Part of a small language model's weights.
Size: 15 layers, width 384, 12 heads of 32, MLP 1024 SwiGLU, vocabulary 2382, 28.4M parameters.
Training: 413M tokens, 3152 steps.
Each number is 128 + 24 x the weight over its row's rms, rounded and kept within 0 to 255. Layers, rows and columns count from 0. Numbers have three digits each. The size before them is the row's rms in percent of the matrix's.

# up: layer 5 MLP up, 1024x384, rms 0.0918, rows 912-978, columns 0-63
# down: layer 5 MLP down (transposed), 1024x384, rms 0.0827, rows 912-978, columns 0-63
# gate: layer 5 MLP gate, 1024x384, rms 0.0933, rows 913-978, columns 0-63
up912 099:126172141128081141148142090168147120105121119172122140114115136175129074135125151165133083093117114123107153141138106150183137137128125132118144161139148109131102163100144186128152097110156147
down912 094:161167118133112125123114108136166152082093138155069121166090155136135142146115105132127115093134139123117111156158086094148186125120105133138156138085123116143093095066151158133125122161133110
gate913 101:085123098132157114109165127138137108108111154164141158158102147107109127142147159087160074121124097133126119133128157117155147151104109127126115104160118158114147158104134098150190118130094117
up913 101:119165132135145124110112146186115110125122134125125120136165118128102102154107106145097148138166116128104086193127123125144162127187136100139156131146095144136134121118112109138132120120128162
down913 102:138096141098139089136146096140119133148102104171112135161121124095121145114113111082148119111067108100157210123142134126122105085122159115103132144103143078101116154114124104090123148111122135
gate914 101:158113071100120119152097121121132136129141143120123141146144102119135166172113168143103189108123148126128145146141213153117136131140101120155113152114159158124133155136168156127140118113088122
up914 098:136101173103156168154088093117132126106142125161177136114147153149101154109170114156157124148137105107155121122152120134165145072119151097163131148159128176129146116135088144155123129145158097
down914 098:121115115086121128127130134103141127141115130096143088101122116160177151137119114149164144155157148075125149134150121136123133111139138163131105103146101162119128168176113107148092119137155093
gate915 095:137146144112125139111112115136102108136088123135126133152106128127098111144193104141125121183089162148148112164100158126122100135117142087154119101107143140122147123135101127114143070165126133
up915 100:107120122119094136075125081113134129117148164161140124138148141134153073157132154118117114136109122144149111119123103127114121113144136117141121139123123123132163141148086104129112085166141146
down915 098:114069118109130156100112139082103113104149159134147111110111088139118095082096144122126148142110110126122133144113125167121115119118140094127138113152149156141126152134107121133153152135136131
gate916 101:133109130159124041106143119135147137125098125126143095146142092126128101163120118103142131126135122138134147130156117108089129109069136129081143117157199138113164147128177129070148125081106181
up916 102:138133133082138169146106133134111129153132141135128116095162118096127107144129141144051151124107104143097154152135104124128139160119099116139111108123119099058166124122117139117128130092162155
down916 104:155115103123132127139122109129055100134099168133138079125174105090177092128147134123139174127139106158141138136136117127105114117066128170124142138119149155091121122163093101039120130084124145
gate917 103:131143094096150081146146110146139088100096117124117107101131120098097104112124157164150171146123160160125115125154118138102123127110178144084060160172140141123102138113107130173154144124136131
up917 108:130110110115114105137162112127129141158129130124107126108109130141130119169095090125113129167135177123121088170121146126130119104088131131120129150128099130165138104127122142110116131126111190
down917 105:150097109099139142073110158118132105144137135123117115145111117139126153157114103130143129110157123149122120133127159139084117158120106093098171120098091167126143129169126115135155102117151161
gate918 104:114133141144104106147120130103112092160122106105126139146094122124138137145125074099178118130129158141131115125200111144117078113097156181127140125148100109173110159124123155145128160100109079
up918 094:093128122149085136106092140111104114171114085157103114139092112138116159135152159147116134130106116128136113160148099147127133155119114137099132146123122147114119158150144154116135129168087094
down918 100:123105171130143119129136137152075136123135122149086115143112099093189098130159157104144132154135152145122133131139126103088099125160127100099181137143190141132102165063116124137139136118136101
gate919 097:169104168138121131171153141164136108123161138136130136121136139082104139141115144129144085158138146103097099126139080136124152085138123120114120163102141154119119099102094151174117113079105100
up919 094:145118129109128114163158139104125164094148129107145140140129125122107180134134129128187139197122203131112130148139128118112158131114113135123101173119158117139123123123124128138125108117132110
down919 093:147114116105119107104135127155102120116133074143146123113138137138119136163119120134126131123130131158108126137174144109105118155115149116097143094118137163109090127145147141128108085162153162
gate920 107:131136144126098108134090155145161064109140160118158130062148157138145136105125083146138136122144143131121115157111122099111110092144158115151079162100159116164106097149134107104195155123133150
up920 105:106110114114154137097118119177119110123134151147161170101110112112167136125139113093115130152151146149092127113121126165123138140109134156160154148125137151130136171107085197122119138111106101
down920 103:127145120084119094078125100145117120148132097109156107121094110111141125130088160105126122094148157144122137150146126133088144129127136117110139128084157143139158123119086153139133107166113129
gate921 104:138140154164123123147125139162131152100098106183140104144127147141121143057130130122147137124095096113155099133182169105156112113138129161112118133062123147126152120124105116119160127091128128
up921 102:117123134147115149143153108133113117173149154116111130083132138155183125104094124099129134091101134157072136155099131119095141150111123127150093160199139136115116082106116138140096153102117111
down921 099:151123103150172143128130128143151125148112135176153086091156157109194135137124049190124118138127150110154122146126129111134093122105119135160164138144158129139127152114125096081095122123126082
gate922 098:130104083137142069159101085098141136123132145129139126085106129123143109114069140147131080196106133117101122162142145132077089145109152123134134117145132076142146133167155172134140155109097177
up922 097:132139113138125109108118137109114140117084136116160104109131151126115075151109115166162126079094153141128106144127127085169150152129104125142097128121140180144157132121106087102131135107116071
down922 100:124134147117065130136132173098134134124119121140152150115112159167152128137146153174150150070084139137093138084115164102147203152163091090098109163123146143166147142142101157095114125151116086
gate923 097:081149139138134111108095131138085110115167150143136122102143140140123087109151128147114145142127125104139144135120089104106078113164121094145148107094186133148111142095128107110147144106140163
up923 098:136102131131130116157166125124143141182118154119144101155117135136115184155153110096140162150134171170144115145135101097105095104076124113114156086142114120143124141103119119156101157135106084
down923 097:102127175140097121110143118153130113146127173119125077156118136104121119117192096101123138133147118180130135130116153132111139142112100148124105144120120132147109119147141162160150128138139096
gate924 098:135142153094121153111133126147110149143118111125167130146126171119135145144121125107121119151105095143153148120129143098108118141146136100138104133153110111125166149116134085127124160163166099
up924 102:121141102145152140177061150120125131109169086086146153138184144099131124128130119136152115134131141142116125124132130118134151090153161083169123109141156113130083122135114124120134178146099135
down924 094:147109126146116150140132109132144097106126133153113107207120098140140148112122120140133105094118134134157162136171110127150144125125145145152140091168115131096125113101163136136161166137123127
gate925 102:200117140156092108107149115172154126091153123131144149103131108134176122096120107155081139105121133116211073123157161127177139138136144116074117128145151159126123145114109141062165121160072169
up925 107:135152175134136140127135133124109160123122148108156124146068138085136150136158155150091107066145144069168140120116106124116132065146124115084109154158131107136132178175143126133118118101120192
down925 106:144134175083112134133147096126138164157147114085135139112116175122114166133128140094163132107146113150112142132170137143106132134163131118138122105106161151166142131053177173128128159112146168
gate926 097:162107135127115092116134125109124161120157135136119150144115183120151148110109097154133156170117108104200088198103157135119134130151138133121110095106150106141121162103158117121141114123126132
up926 093:113135093143141088144131093170076202104148137149124121128106159110137126184163152135138143139121088146125158155143146135149082096111118126131155107164103132096143148143148112107141112142169128
down926 097:114090096129106163137139177157098135133125153112149120123125087102148144131145103133130183118142094159122119118140102107161169144130130131139112135159148117148048078077108134112155131067113141
gate927 103:139119146130122115136158120115126144082086193148118108124151159148136125118150176134145094185121129103141121118139116128159088132164106143126110124160069108161116116138141157122121170113128102
up927 098:102130102164121103142131121149101105103146073163116103132136099112158158133087125140131121131136104134115103124163139111062096117129184114143109150114144115118091175090129126077119088177122138
down927 101:091130121107163109136153124126154131127133109120126188150147122122139142118148118083109103135121163096123113151129115146097078108152128146125132095123138123140086135090107112115146122141146140
gate928 098:142138132172130098132082123138139110125115152121152153110151163123140152103145142104135138141124158118127161153091124173137111117186098100141140115121130159112118110128144084127153144080129118
up928 098:152127148126149149120110106113138150123155146086100082143093135171105107179137112142149117097107110130164130150097116064134138134098148172137105103165129108123127131135098131157132076134077119
down928 102:189118135133118163125083138092170131176152142107110118158133116141112076189122141134132150135110150139166130165147118095149109097098139173125128119102124101113123111155143107091084090137139090
gate929 105:116117161155153149128146110157140109120150106169107093157141195139098098136055150171127114115176115118099114134141050155156098141131129136125135085131109132073104121118099167134117136100097154
up929 104:156138126112136093127153141101150136145135133128124106149146143136107130153155149125129111131190119135122127105121154108134122099160119101128113145199124144154140138195166105090143159124087136
down929 105:126106098141135096152133155140114132101185156105147111138142150096136118125121136087136139110111116119169142140118139119117126164134089109154139151133138138110136165140098073103118120110113145
gate930 102:120093123112161105112064131100125131108153141166146171175120158141131128159118158137124124063179175127129129130097130173132111145112141115135104139100106097140136161188174106161123130145143099
up930 103:116129067136125125093096139132079094132135091114134126121110126098121123108155089097149136157158144119166099125149159135120095111098141099146156126135141127141152063124137090157151157145116116
down930 104:115168114093126118147123103115088166129117129114125121120162129161112095126102089123109121166145125126154117125119123161115144105134148133131123170123137130119080115132141127119141157080135140
gate931 102:125125168172143143149148104162123139140131179125188135114119115129149106145108151143115164115174103106108155142117075139186174147121150123125056131141162065143149129109139168134124126145095183
up931 101:142080136127149156126126121121135084100155138160128173119087115124106159097105144144130137150097131083107158154135138148175131141143148107173148090145089141168194112108113145114133116123152120
down931 101:127131116164153092156129088163142083148077120109149139169128140134086101143136144163150133137115144150117117110095125136135148120099176148147103185116102087117166134076150118108130126123106143
gate932 103:105093136141108098153149093104116140139154192113135140129135146095136146134154106139110135120183129139111116105129126162068169129083127120088129135164099105116124151114145103109140101165131145
up932 094:102147123163165124136064119175108153146107091127131118136078144121113144149135104114173103092132135139103140138125154136151163103114142118173101107145145087114105101145126114131129093084122146
down932 097:114120157128089129118144107131146163144125110120116132124104157136167146114097122104124106108151117148176155116106113122098185102144121111128095147108104175102129130117136111125128145132164089
gate933 104:135174121102142113116149164110115140121134163178116112098118159143140100132155153127175163120140101148104110128115122119080087114118127122156131147165140123114174107114113104110135053173097162
up933 101:120162155079150144149119149106116126101128113156128105153146120156173078143098123129149150148116139104124123132165160120131109146135176097111146101079132128110133120106123155140104144184132137
down933 101:132135117124178116133140160125086144134117132156168128121144062147123108145108103139123142090142131126050171120125141103073109122092116107116137173147111081152122086114116107163145097158130136
gate934 104:102107123179110103121137173138121155104133178135137127149123147115147125115094136134135163132098080119139148146134161146123133120155145068129120094145099122125149148091123161070119125138106117
up934 100:133127154144125089128158125159132124204145147170112123124123141109125111123114098090134147150192087141154109128175155125163083104101130159130119143125168150148127127127133131144140085083168135
down934 103:096119093126127159119117140110139110114126119147112131148164044140155134117145109114113118117141161088090109148155109143119144157126167116129153166123158159128154108145113196185130096104134118
gate935 103:097134141153106140152118156151095148149096145094125144126137126139124144119159137121145127150130118140177163135128174147125141111122145140155130162144113129124110145103112073128104117083159130
up935 100:102186149137110134123124103129143102108139112120099151140152138130101128111161105154091138125117153091108155141101104144139138110111131156109104102114105152073124156117117155137138110161143170
down935 107:149111146153106121090086135119164075087148093127139093119152148156150129122141125111107118140089145133138094126132159084119102121121100119131124169181119111153106085127117127153110137109148155
gate936 100:126099118125136133152145155122139144103125143080182172112153126144133093128144155077104128107124123077144084108111164141077129171091124153112062159112156118090098145165139132088121136111107116
up936 099:118187164098157108096155118143115116153121150156135109125126145090147160117146151111152126106093126166098128166160114134099150152129118130145158117132134174158125116115166108117153139156125126
down936 101:166124108131104103096118112115140140131136134119141073125118128157157120122135125129119148127144171097124148123180122096158114140175144113092076098132104138145159119144117139124131184120105101
gate937 098:126144139173142159171149118125160125160106118117108133110124090109075083111150124122151162086108147093122150130128148151123133135161115140145153151134104136129146098116109177109096115124145124
up937 103:123093129111139106165082100193113119138090093161078115132123099133118095151145080106127134118111133100117103110114135125135110102146135173165111153147142131135113114140156076134146129145111099
down937 104:125160111097094153124136120135171112101144138153136114142141132140134149157142156116172060100134099144129119127086114139091120140132129132125098098163168076137145108182136137122135112127114131
gate938 105:133137146111158122160130157114152172120148142129107151126154143122130129139093103144129147109141089125140116144132137185111152112147156143139078110119101144134154105148169151125111093132106104
up938 101:117178117097155141082138117125123135098123159100137121144157114098104109123094165154133168129118139125090119163137105121127137163104178108128116154125100135150136113133125118142096135126145109
down938 098:169121125158154129140135123127136129120178149126115140078134115127154105128130163157194138113155190135144142105127117108101098091132111133133114134113134126153152202142116100145083105102109107
gate939 103:112136108106135141109131149114184165107160135150136161163164107141096109090119099126130128130108125130122123135100124119083124138187140142125132090118082173145112176117108115151085128113139106
up939 099:093147128138117112148137157135159145131139109176103129147108130145105107077173142087083105120143159134113121100085135142166109133097150150140154131117135130107085126112139134087181120167111114
down939 102:112171118140116107144121095138158131146100067117138149153160142104140128170185088132159138138145122094117082111138161140167152097117124108120131128107115143178103144095109132120135123125157145
gate940 103:154118131104170088160166113137170142147136078167145124108140112164122126073082120124143118120142101113114126146208092117161154157099147183138115124135110128129126109131138134150120153154130117
up940 103:148160134145149102179122141141089147174120142146153118114126189179140118078101098090167096119129118125142129172128134122146153143106113140107133143115109155064123092151160142118118100128078107
down940 102:158143099107133096157131091159156086108173121167160114150129104197097108109132140114128157098114103110098117104096138100154137133106146169097174119129117137126116123119128101075128142120161123
gate941 100:158114145147197150177096135141103153129136128139121154134144119166111117154122147116131140118099143096155146148117107126130115129146125102159139153157150128169128111118127131201107111168120146
up941 101:110096103108131122156125148122138084108096119142106161140121129125110125142124126114142126140143120144130103121096101107089135081100128120130123118086094101088143109107128169120126134137118110
down941 099:095082125112151131121136157142142142098104135125138145121109162115138128181163137111168099114107149127144071146109111171137104120082096133121123102137102103099159122118146120099103115082115109
gate942 108:153145095103144103159164115114152118146105111154098157122081148111134104187143101120126095127186140136107123105182119138112157134106152137140112113128173132134139119107105163109124122099155127
up942 103:076148116135101159118112139115141164170125137109126129041110134167143147101129077139130106110101123109108179145139138099054122148110100135130137097123124144122099114068092098091153154123102149
down942 105:144154132127138137106135059106110107144125107066134116165132115140143094105115136089111136114118144128093116128127104093122159116088144144131118136151128095147070149112082155148133107118066132
gate943 099:095148131153089103109135132169133110108145129129161104127132112116102117149107093122146124114134139073165143147183137138135176121175123111083115163114140094144104141075117115129145126119121104
up943 101:132132133112107126125114133162142107142118116097135136063143128124148125068103159140132093089081154089094126104155137153113126152146155097130134168107126069129133142110080171127158099140125128
down943 102:148105088130115125120132134106125096099166145160188128116166118169142121126114127123139150119137100139110144094140127136137133104128096090146126120134127123125118121118117122154150175159139085
gate944 096:125137118098136102135115132137131133142106098127129103112093161108123117133151124127096142136120105101127156099155127079125140130082120099101160128136170132126136130094149141131121100180122162
up944 100:148123135121114163100121119115128144137099134123175104132120061119122146098111129108124101139104142144117125106083134117116117110103132126143115135109119117117131124124129100144096145151146095
down944 101:125128135095136120127155074065100169140109141139156096138145127120111095080118158086144092125130101140120128170100145141126156096107117110135138137143133164098145121078102156133142209156133127
gate945 099:184146123127152171130148132138177086160111164119116149111165141117124110116094089123148092073111095143115184129101136106126104151191106139105111127127148135121101139159117158127112116143126150
up945 103:156130133081171140126142102119154159141114091121122113145130118096156148083139122167151111098161171138128167152167114138135129106092158140135119139144114143121156122120117112098130110136128132
down945 100:129114098120120172140111098131113154144153110100113174127134109113107086137124091132090137163094114106115159122137116161104147099109148086125110126138110106114115077122129125140135140102141173
gate946 099:137148121108133079150121102131107143120138133122113089162134134140133137105133130135101125153124137134136106142122146111136148159117115081148101143111135116142102129088151151141124124139185128
up946 100:116097182117178123145151168128106113154141102145134121093183103160129123119096116110115143148142126151146159138123132150072156130138092096151186133160127155122129138123106072116160146101142130
down946 100:073103106150150131133145180106100101175144110140172110087135149119129107087070160149099104149137175128138060159157113117086163144119143078166127133147146114124134097100101094166167143174096120
gate947 103:126134141132107159132083085157155147133133143140140121185102116133152101115139096105086153117143125131095113157100120140094125148073113099159117139137156127124163109110135128139150116157133137
up947 105:106136138141129114148124136119113148128164081113143123149108102101154085117138127090139133150157121155147141107149112137124115074139140135145195112090087095067084142114160123117129108152116123
down947 104:141122173117107128120154105157090113155154123135103121122138121095129119124122132069117165124113185147116130138126124105140144091109110122159138103073098135144118131157158102136133098105128131
gate948 097:139096090098143143100163116109131120105074095156130086140154161125095132124148135162128115090116151094155144131113135157102113115105092092098100118124110128147147121103127176155098168113117097
up948 093:093138114066120135100181130132122115112149106130080128120079152147153120135130120124161127123147139128161110168125138144148132119159119141126165084110114156134121162114137088131118073093124131
down948 097:127140110104164096139120143146117135104123126124125115152110116143174114133121149162096111157146141169115119142073148125139109101114177139119154140157156108149107089125145111150133130134085127
gate949 102:108147118139127151144100140122119178116139133149105171095121136069101157143148136153144095153159170073123184124163130159160107137143148139102158137109134080113120134151131140104151110129144095
up949 105:134142107085120139119156113105160141103130149152098124152149140145133112110126141152082099121155131121146146124166149104141187158106136154095159100120158121130110139125132116110103141158147120
down949 101:172129122074125146143149130119141112112116153142151088092138151123159137135139138097097132120169132155126145158135104106129101098139148134174151074150165120130112191148145155127154135142134100
gate950 103:129150127078109110142137114125152137126183117156160142137092133155119115174105132096130135161123139116160125121148122160139127117185144102108153107091130123141151141121146134136142119130089131
up950 091:137156113098198135121152118115086141107131166148115159113158135088114134118101099144140143153132093166106194113105151120160132153146134143103174111162139073091129124118107097111123099117105124
down950 100:122123142126125108161191122136119086131125093106160120129138132142167130158108153105121124105144145131150136133169150126113078141124139132148132085134134157139079159137156129127105143145110112
gate951 100:154134121130112129101158144137128123152134135165129132165122141119093102121143128105106164115131108108130137105114113098145155119103114159126082090108082126137161128167122155078162138144092150
up951 098:132130110133079125113149117114158144110097147135166109192143135141109098140100144091141148118123124133127170156171111119131160142147112134122126169125124155143133132108126101114115123099107087
down951 101:144121125119089131154120134102148129186125103134110095139123135101083137113131130085121122163141121157135181106098134143129135135118148118099129073119137146146161151070098102120172133138151127
gate952 105:166139115135151168119121119116098127085141108126116157117135106130114097086104134144122130137082112132123084117094125127083150136146121138152139172095147148113143119152101146096108163143147151
up952 105:129134145117143115149124142091124120110154158084116176142138091119162110110151109108089117137179121123112133118082153108147160093105116097112109105126152110121114131115095096108140144110169116
down952 104:122134104143138123134115103130112130100118091114126142156141143065157076124133130138100123165143123122122110093116129138140140140125106168137183146079115105091114087161112127164174149169144161
gate953 098:093156151054129103122151151153115169124130128140147145108129162175083121141144130150138116149110150092181102107189151128099114141115082152135141091096101149120148136139133163157164137102143126
up953 096:110118134133142161138116128090165110123113124111137083105097104090132131131140121156158158123135122106164134127096085073107123136111132111146156148125120148097151123116155127132180136134098153
down953 097:118092113158115125137129165119134130134164082123117113096125174109119129129136154098106140116123124104145104155091104075150163151121110093099165113143114116092142108098144131110166149115133132
gate954 111:101113114171165115069130151107132133120149128104188116097168160108099125132097114142117098114146115126136129145143140112113139129072140146124179120184126118123141094128140110177150123112173121
up954 103:125148117120152099127111131149138084164115155099128099116134122152181157153133137115144121094139120117111122146116126102118115136108135134124150149132127120136104129128122142131126169125153132
down954 104:101094119134130124124130149130115161151171121067135138146138096196160139126123107154137133102091161144114107078155131108076118116143115112104116096143089107151104124155115121117131106140154135
gate955 098:120127117138073122173146125185134151092143136106119136179118155150072139094166171105127128145139126076149117059144121090170174159147147142128149082109100091153166143111136130153086142117122153
up955 100:135139151102156129155105122168106139101136154151128156145121125140147168134109115153080153134134079126117135130174134124167083070153138177124087117133114147143097125143142130114112133183104165
down955 096:110132122106140111128118178146116114140136158126183151171125137126116125093111108119148105121154054126123127110123146129118109134133129159148155110139099070112138153087111145147114132148112143
gate956 109:132161125087110140078141128144150113117146154127120174124106153092141151114113114133146122136155101125095144116093143139128109133094135137117127124132143142191138169127141138114083128128144107
up956 099:146133122159125168140148136155089135137162173113145134107128139070132125131167149122140114127143130090150157089151132103117144129080107151175102105133106112114113104122124145137109142065117099
down956 104:144120143127125141152127094165109146135117151153114121133191137202139118134179105093106154162144160136109130173138171133122154135164143126156145121134134114127127114164134141189124151153158101
gate957 101:104177114144114128132143134115156087150148126111136214090134125153106119105116122138122102130108095186129141145153117121128182095123122145137130116129111102161112110142131091115145172162158143
up957 097:137167129132081136167129147128149156132132122165116132172132111117142094081109113144129131152127170118121126153153096087102159120163165117148157154154127151140098130107116179149140113101157126
down957 096:152109082147079099090153157138124109124138126149118116115137122137126135154119102146124114109113130142124103135140102117139176117160164152180093155124150138134141158155121118134134126144147137
gate958 104:124137135116164121118113116146146121141124134121120124108159127112158157142139141157102086145105138145120136110180177136146111138127088167148146158140144124138133124096138084107118162123143107
up958 107:095127161100155154134162109131141130147117101135098075124131084118172121139148133141160108099137117148121127111137114128162118155090115159130124100149121145180099144134140087087125156139133146
down958 101:150115096113154121150129137144093136166140098149092158154075062130142094117133129140132124122107151122152115107075145165094159116116110159127113167167104110091147106139104096163136179172178144
gate959 092:129109090129182135168101165109144163125129125095133078141080123106168112137165157112132157123144110140148136135125165148134140121136129111147130109124157131123143132160103067192163122141133141
up959 097:169110092138149173142122117112140110130100164152112155165161093128158118110172132137150125152107135122124101161103113147101117132114109162119145124142132137101104103129084132135120125131169164
down959 097:144133106113185138180118133160151143160138097165130140134127093144159121161170118154168172127124128124117120116129154126090130183145093165107139149101127128140117132121103125155098147163149143
gate960 102:158122172092133133120095180147134145104128129162124102096151155138089122112111100133117133130138143102131140140093140097107111142160109146089111102158183120133169160131138139128155147133118107
up960 102:120141117121111171148116137136142142105112088190178130109123117125107138113112173121154167149103149189144084143119066127133077146166142125110076100086129131123110151113142157141112109126141138
down960 107:156127095134166138123116163115136085140149135129088154136131099117118133116117095141088104143116132135104118166127125144107157115151097116137108151133141146191137124175150143127111136118114134
gate961 098:124122110108108149102169141130122133087140144140168140094174140095146149107133136118123128133115120125142089124157150131119091121111076133130155164103113161123125143119127165115135145124140147
up961 101:109154097104148129110153151082149138117173154073127094123162136095168122111086135147117131125135120117151113119116104124123129162148105148137117159123109144181159118150111103122095080087096173
down961 098:122113132116133148128140151097111135122112110164097121135112117085138157121123143122156144131160145137105138148135154126125167123111142143128103153170148131147161139161095109165107137182174136
gate962 100:142102169146129110119151129161107089128108116098127146093131178154148112106138107164120132115154111158129111108131141156100087140132124163104125128139141098133107094135144109128151126119094117
up962 101:141129120131099094144136130125147081123148115127072126098107143166112135158135133129115118132116118126124109113080132114158090102116127130171114119103122118118132067079129097120109139137123101
down962 097:117117137118148132135133191085113128109136095108153107125100172144169091202126150144138099138121164103135170136116080176110130141089111130132090136117158118083108117106139130137130143088094152
gate963 106:127141135127111150144150113095098144112161129174094144132132142124125130154085161126136133090079157128125145142157112094103141104146129096200156090115084124134174133166125124155138142137096153
up963 103:106145123120120111104105152092127138128134104163132119140095122079150126108121160153197129091148088135127150123155118138118102142155130087150140130129071117156130114104159153176102104138135175
down963 103:122089120095147106179123126117132088122145075130106149107104150128116093127133145083171132141150133121131165128098144154135097082087080130145108151119106098113143162141115138154125113106126114
gate964 096:129078128096104130116113121140164121156174174098150139094130100114142152144150135098161178163168136108143205132165129098099120121178145116111139138145129140117129166096127147113181131117140138
up964 096:132139164144184118122068122070136129123152138131136115126122151109146099111127146127101120127140126161097123118158119129172122072113122109132084108146144122134133124140132150098149088110084142
down964 091:127113128121151119155102126141128179115149111129138118125121143106142129161118101129131139107107135124108130100118122146130114101081147138114068107122116162175167106128144102126132117111158084
gate965 102:136095099156142121141143107128101097138147125107085173130145093093111103153144130113092107099134181098129107140116104147119080115131109123098074138127099114167111111127136127113161119131109117
up965 105:121103161116126127120098079107120084132151106103119122052132102127142094143173110099099139158134135152138093132144141152162137130128128127150122141130121132071104114118103123105132108121154104
down965 101:109137129134141130156156133148088102155125079122079134127169123136149101118163103134133126098098102139127128150156135133171158151068133111167138084109115101148137058175098130114120115145109121
gate966 105:117127135151129153122096094135134125097157129143157131134139145144106115182155107129153135120118080099157129130172173166128139111148117124110149134088147123093075167151153120110140115131104125
up966 102:081123116128140147132104095075142087128137119083133139105092122118126104130096174140124130108110080114138114138127117152155138124147129117149175111118140136107133139088151144174146165154112133
down966 098:124095148117144142114106170080121125127133137086107165095106184128120109110089096137114120141152099105126091145171113102128101145112120127087131125144097093142117128060123147156090075129097167
gate967 091:120100111143101135098126110108117140089186113126080114139118088112115088142123158106135134132130127085105147135165101079119133122106122112117132133150136113110116167114147143172144114144171131
up967 096:146087133145141134141106122130075137145151133122125128115109161151126134148117111159123138142138142129099127125151128134110102151104137172124146094152103112128100151143142128145199136147144208
down967 092:115138104117145100115155113110118148108159130092120118108164160119109084114121109137186129114089077119068124111123119096145120109114195142154089120127123144133112135087130107129139170145139137
gate968 107:143093131121126115128106120118136122120189131130098097145136174141114108122126131114077101156111127117172126111148140119125110101123096102171102150125150151139130070098141206123123133170101093
up968 107:130152134151110130129134111124108133134162149107158120163125110115136105144147168121117068149142099119113084135147151098119100132134073128157123129159134154154133127132125114077133113166167121
down968 107:125147095124135168093117090112142118116156154124105153133150101128087142108154119143111068137143100146142140164151138123121131118136136151108123150142125111193128135161116158136122122171132154
gate969 100:127129096113107146122159111111133138098114164132164143172190152134152141141138173100105148137137130117116145113174146177121127104122142155129142162148142108105113111124116136139152142141138128
up969 107:149094117126127128129156080107166121115149124107094162178125100115146127140128108098118135131141151100157115132139113149165127089118146162132162159144149111136134107113138129095114100161148146
down969 100:176136105170122144131144119105139120112124128138123125120139132098143103127143168085107115130113113142116082137136108117118125127121128137117136143143148128111145127149125132131112136147080106
gate970 102:083169131164091143104127146122069131103125147148141148151136107111128152150145133122139143128131139140109132120126108101108077123124094114053122142126134135113149127122108150117153118137122120
up970 102:119118101095168162122134114122082116165148114106157137093141100119107126135119059163116127091168113104159117113092157117143149170120112139158161128150170124090136130140140113114119120164121130
down970 099:121137144091130127094155106094110088109080094105096144149186131131113118141130111164131144083117111121127147095122069085136158142149143137139147111125160126100113135100113131147125158127127164
gate971 101:111132097149115110094100113126146100137133132111147143117169128109098127133140100164117104116136121163146157102132134089108096121156125134171172120165099175129121168091111111096138142107146139
up971 105:103138127134117127145131153125104145114141115143134088164111085170097090122178134114112149106120102147129107140114117119132120095061158127126108164174151146134162120128148106126146169178132145
down971 103:135104155139112154166136154142122144121115138137114112105128111165122138116137076084135123103126143138100155147092138118139148136103123155145173144175147102089152153172148110110085155174122120
gate972 102:111132129168152107101110144147134147093111088143208108143075145126169128109151137119135146143096181106108120128098128131152125111150120103089130126096103124157124097111136120096151083162131131
up972 101:143112141138130108140120101149141138054126146137160132120187119156103156117130135144118156159114138145162131121122170136136122117130094137122150125107145149134128153108122150176092106111091102
down972 101:088125112117090129140095118139147106088155147146133070156163138146185130141134114143134141125109095146120129138117147168161143109129168150168120187123121081124100069125139134156152175119157130
gate973 095:147135127142117128135104112119116139118146118164149144119111123121157128158135123110143137099096151161119130165109112156139137173131143104134109130085121140144154133147127130120134139142109120
up973 093:134111105119150111130104179110133090162043127142119099114132101108159112061143153142138117118111128099111111139121132136133128157145107122123121101088157127114111103143145123131125167130131144
down973 095:160105108136110156117118149161110097129169153154157112178130138109167130118114102114104107175136163096122124138133107104107092111158115123119088142064136135127137137121124103147098085117125110
gate974 095:170149094088161138169113121098087099138164118144125140115101142117122088158135099135160131109152141108109148118124088093116095106133158139094108109148148177117134095134130117128142138147093139
up974 095:151106174147106139113091119120125117144144117129166170120150152115107109165114110136116110104120090125112097076144135110119123113119136109148133122121140129132109129142105149172154149131123178
down974 095:132120109094120147108131106138111150155083107097132153193133108141113169121108158136112134063087095114099138087159111134126132130127147119152127092074160140088133118157121188141119121137090193
gate975 100:161158122126166087155087092121109127150109060106116183124116178185141102105129091144119132087139120092171082156147106127119126129098137157130127093104122143159135121130123194124096102179158120
up975 092:107166133105099116126171133152135146096142148092121154123146075129128138151142120149105110131125088129119123158111133120134054123125142120184105152130133132089157133176145121113179160102175178
down975 097:105125102101125139092133176099148147095161148111078106139126134100103134141145141133117099128112177182151156144124135153160152135108145121141109154128144148129093100136127100040116077079154146
gate976 097:159092106130086131138130148124122128123193108146146162097096147097092123096126148122156172155178080141138141118106117141124166122101143171123096121179126136127106096119087082159104140160149089
up976 101:136104156154182126112144141145117113135127124178121150105109190097124135159135149106131133146134145095118124129112148125174163143115091143119155085127068108113142118105095159113122136122136128
down976 099:130092142129146110121117116126102083120148106121162137103144136154086123087112159096108153107167109124127143119139137172120142116146146122125145111143114124098130142137176137134137104129107111
gate977 099:117118121165119132155151152107076173105132177159157143175132143163137123095147129131144095120106137100163090116136124125138135097110126128066138130109180133135142103166128121124146130114130131
up977 096:124101102103120134159087099120136170122147167148146128138123078106109105157122152120160121150088143191099162069124123115158144105111127125110095164109195140139151129101097103112139107125085172
down977 095:114151135115121136120080109098119120103126159156165114182103114108096127169131174137133137105166120115111139114142070132153130144097110137137089145111183137159113115143101106162136150121116139
gate978 100:124115142091107152150153119132119130116112126099117154110128151161121168114103120162121150162108138082130093102174075165113130111127146104181145137142118147142115089114109135165121140086143099
up978 101:109113127115088113075144114105131116096146120120155156115158127095113104121122095107091122129124152141131142118151158107158095089146099183140114124159120101138112155153132154121132091187129124
down978 099:166145141142099146108133108101161144133123134128195156120149135160134118129144124087166122111159137167119128108114165127132076155128082140173154102132178121164108103154141150074133158110137129